Weights of a small transformer language model.
Size: 10 layers, 2 heads of 64 (1 for keys and values), MLP 640 quick GELU.
Architecture: RMSNorm before each block, rotary positions, no biases in attention or MLP, tied embeddings, normalized queries and keys.
Training: 122M tokens, 7372 steps.
Each number is 128 + 32 x the weight over its row's rms, rounded and kept within 0 to 255. Layers, rows and columns count from 0. Numbers have three digits each. The size before them is the row's rms in percent of the matrix's.

# layer 7 attention output (transposed), 128x160, rms 0.0918, rows 61-63,125-127, columns 80-119
088:073163121142131120090179121085100137128126158114147149136115173106099181115159094163125144111140087142104058112215179148
100:089137055104153122109146153106164103117159123173077111107154116134161164107142118133139081127215170086146078097068109177
092:132090151140138146089130071151106110110109127136163166133094117133100132113135150114117164131073089164116059096144127185
113:108143167127086157102092096129113089118096126117135091128098190094085165100139134167142111088181117088040135060161129090
119:082151072130197113124098150129145075089180143147106105131072153135200170063176130156128070098109182132120076135078137140
117:119132157179145182120123064100126089165125128120141172162109163137135114128206113149173143106136098106049111109100134115
# layer 7 attention value, 64x160, rms 0.0874, rows 62-63, columns 80-119
114:124134125140132158112150099129114092178181169139172062114120074155121146106208095144082053117074148126142166128076139106
104:142119145134118124161094119124145135109118116156135147200118117117156168109125144153103138091134125111150194136202170122
# layer 7 MLP up, 640x160, rms 0.12, rows 0-29, columns 80-119
081:122107101135132204169146154121154102210114099168179136115120145107139083162138102131176160148095146102098130111121092148
088:190132101135083102121131089114100172143098106141084148173138158125106154127059138134144115126148148093081075195100150099
110:157130185164085149142107078156102158125116070123141162128170121114101162142122128177131131177137105092101122161164122178
101:165108183114104123154132100146100133135144094169095157145131172085096109127092104148139104107149169156118131170110117172
108:119078137147139158152146100114096142149219123188130108123173145124196182196102138145152105147113155134116102143119142121
083:204118081146114145149147097117104143132088136122123192110183128134101094141098146085086098094179108091060107119120171164
094:154234150127129191145079152108096166144186146176069110130099135124122102134164105146100143124077140151111090127149152201
093:108159084095183154114148177127100174127149107068169140108113112085138149128135114152122068138136140178121129083053083117
088:129103061170098130176116131137128083145132077128080069120153159131146118183080121116141045108176129051089116139159149117
103:125201148138115140138125185116102163176141101164133057165107208169163209127114121082124085141165112094177121164110169133
100:149127082146198132154159075108085166135156153152121158100194079120130124156129095105111167113100120157096133154132137137
094:082119155142131173107178158146139149139159181144097107072196119143112131129102159129093155122117160128163090191065136170
102:201143205178078145166172071129091153157116151161125161175175123180135196166128141098122158119142113060130071120107111122
101:180113168091123120147116131051112198153109143119115102168111150094064169116105130115108146188093100137121142093105116119
095:114119075105142124145192129131179133131182072162102127203158105137140164160056136126177057189110101119120094193147083121
094:163162144112181139120120150134115119101160123129152157100176116122135215120117122089117154136213120190102132117123116159
097:185084124118161176190157115173088154134186104137156169121116157125086145155129047083186120202143149098077112127143116141
094:119120123137103138139105060126133129196118159209183105167180107082119144127148110130121085148145142135169058180087115116
121:171173143091112157171102069152090118124169130118103149142151081143113102170104143112114113160162170061115046176160141187
103:165121134124132152138128094129097118148165116086139104167170152141132143102106158069100132150132155075152057104157124181
093:098098088127119121095146078104080101159148083120133181138155091097072149142083143079153152173119081075157124110141096131
094:181166139147135153139142173108127174157155126128089142127105141095088127136109118136151091159120132107107183112184137165
112:098155048172138114152158141098150140134187159128138117155121141098125139082151105118149145138130153104133117131150124163
095:156137167175098139199110141158065191208155100128081182159104116148119124112109116140126162107178136103138109136151099151
109:123207080126102136175131125160167188134125134080078089188161093044109188135121121138152090162139161148123088123172131221
086:144134151156124161090153142127113177136100082164103162166117142071093150110138093078092039126138157090083074102168102147
115:139108133187142119200151147152090154117163076166146115106132149139081152118124122119133157111085164172093174114135087124
098:120140138103159170170106078109155141146188119181133079191096122138135112110147141086096134131122152156099105119158176162
108:175130150176155156165077116093126181114138091193066133140080179132080111160134153158173153128117097086096114144152135130
117:183174150174145113108169126110088133120129122118097136149150144134102148157155035169062162171123087131125122103149118221
# layer 7 MLP down (transposed), 640x160, rms 0.113, rows 0-29, columns 80-119
085:172073134140101066072112149167138128126154158136129153127160130132148153113141150141130137151125100105139091142124107151
090:097142077165154085084111173141145107182126108123149164111128224177082148070114106126113133120173113185180161103109158084
107:151111127116095095085119139128152125107173117126162159138132156194149171142129091113122083134157141086088126113128158133
101:068114162092111110170173153145153171142065124077126152143076117140124125164119116134141154138141097130126139105082091099
108:109130151153148097159100119141104105151146168078129134150110146076098148156108144181096105100111100087176107102109169081
086:105160138087138047096156157082142106083110141111084116135101093128174176118148141164141155096130160188105150111105119107
096:095116114114133108098123094115120120094090089141155132108104090153169173089088085152128137133159136114130138156155137149
091:129160135071152143112122114175113123106159092102108146075120079156144136129105127135113152140124130108174082069123080126
090:078103141183136126141195163119108153102089194133145122142159093122096147126148119105163176140053111149154175132153128153
105:193145103146148138089185147079117144132124185113074116194098183114187146153172129129126166116115116117164122147174175093
103:163041110117156149137107143088070112122118144188141112101088114162161134092135099152129097121165103189104171116093128074
094:142119150162116100121140142123172164165090167110162160162180132123128101123155124162171130127136114133128119143120171125
101:147120126076124164126135139127196153084100112133090154133103111119103138056117130178113117142138113193142114162084153151
094:152115132113102104149123115179077099136158126130094090099163101174172135103143130138141089113171134138168147110146123181
090:089102158175086138144054231149152108123086131108124154158133120105120166093180165107076109117140137132125145105151164126
092:138152088145170122148167132096136108146113092113155122127153169128122078135124075166083148068065145167127140166101202152
096:167111085191094159155105176146113091135137128149142158050175127141084122082110067133133178128075139148126134122092122105
089:101177092145100120111170175110100148149212126161093137091116213131137119144161127129140169106105184156112151135108094085
122:145102076154140147165113126152084125155096128138116197112151124131136100152132103109139148137138142150161157147125156136
102:078055162055128061126115097093163100055149095163135162113107111138061133122116153096146088131118146094098169163129090099
092:132061120120115119184126117143135087094113122097128113110142136143183173130138172137093097126125119095134140159087186165
097:119080127120112095098121049119068098131103131157133177152069055125171112101143158119090143186119126096168104091150148079
116:083147141090151059099140255106129133133145119141102090142104141100122132153146170121096148142114137154159137118109088128
091:119109122115111161107108112151078148136107075097129084154108138108181061111142131127068107223121106079171151088140183100
103:111092173109151146130125123122102197146118137172078164095120165182113140150128155111114136145129075125136148102119097156
088:090150077108135085126116112190146158102095167128058064140116122129128137138167144150093214064105166157115164163122126181
120:122161141158095099121138135095068122079078144156079136100125170153181098170148114172144187127146129159056106102094098122
099:139140084118157130132110143084119170121144146098181125156145134180118138102078131124157087128144134134166121107109190115
105:083114131093102131142082124118123192148124150118129146068122132154105137143153110168094117106136126168119177084169188125
121:142124171136099118171088086159109132147164079068108110143141146203109118139081190097119091026051132113115091129134131057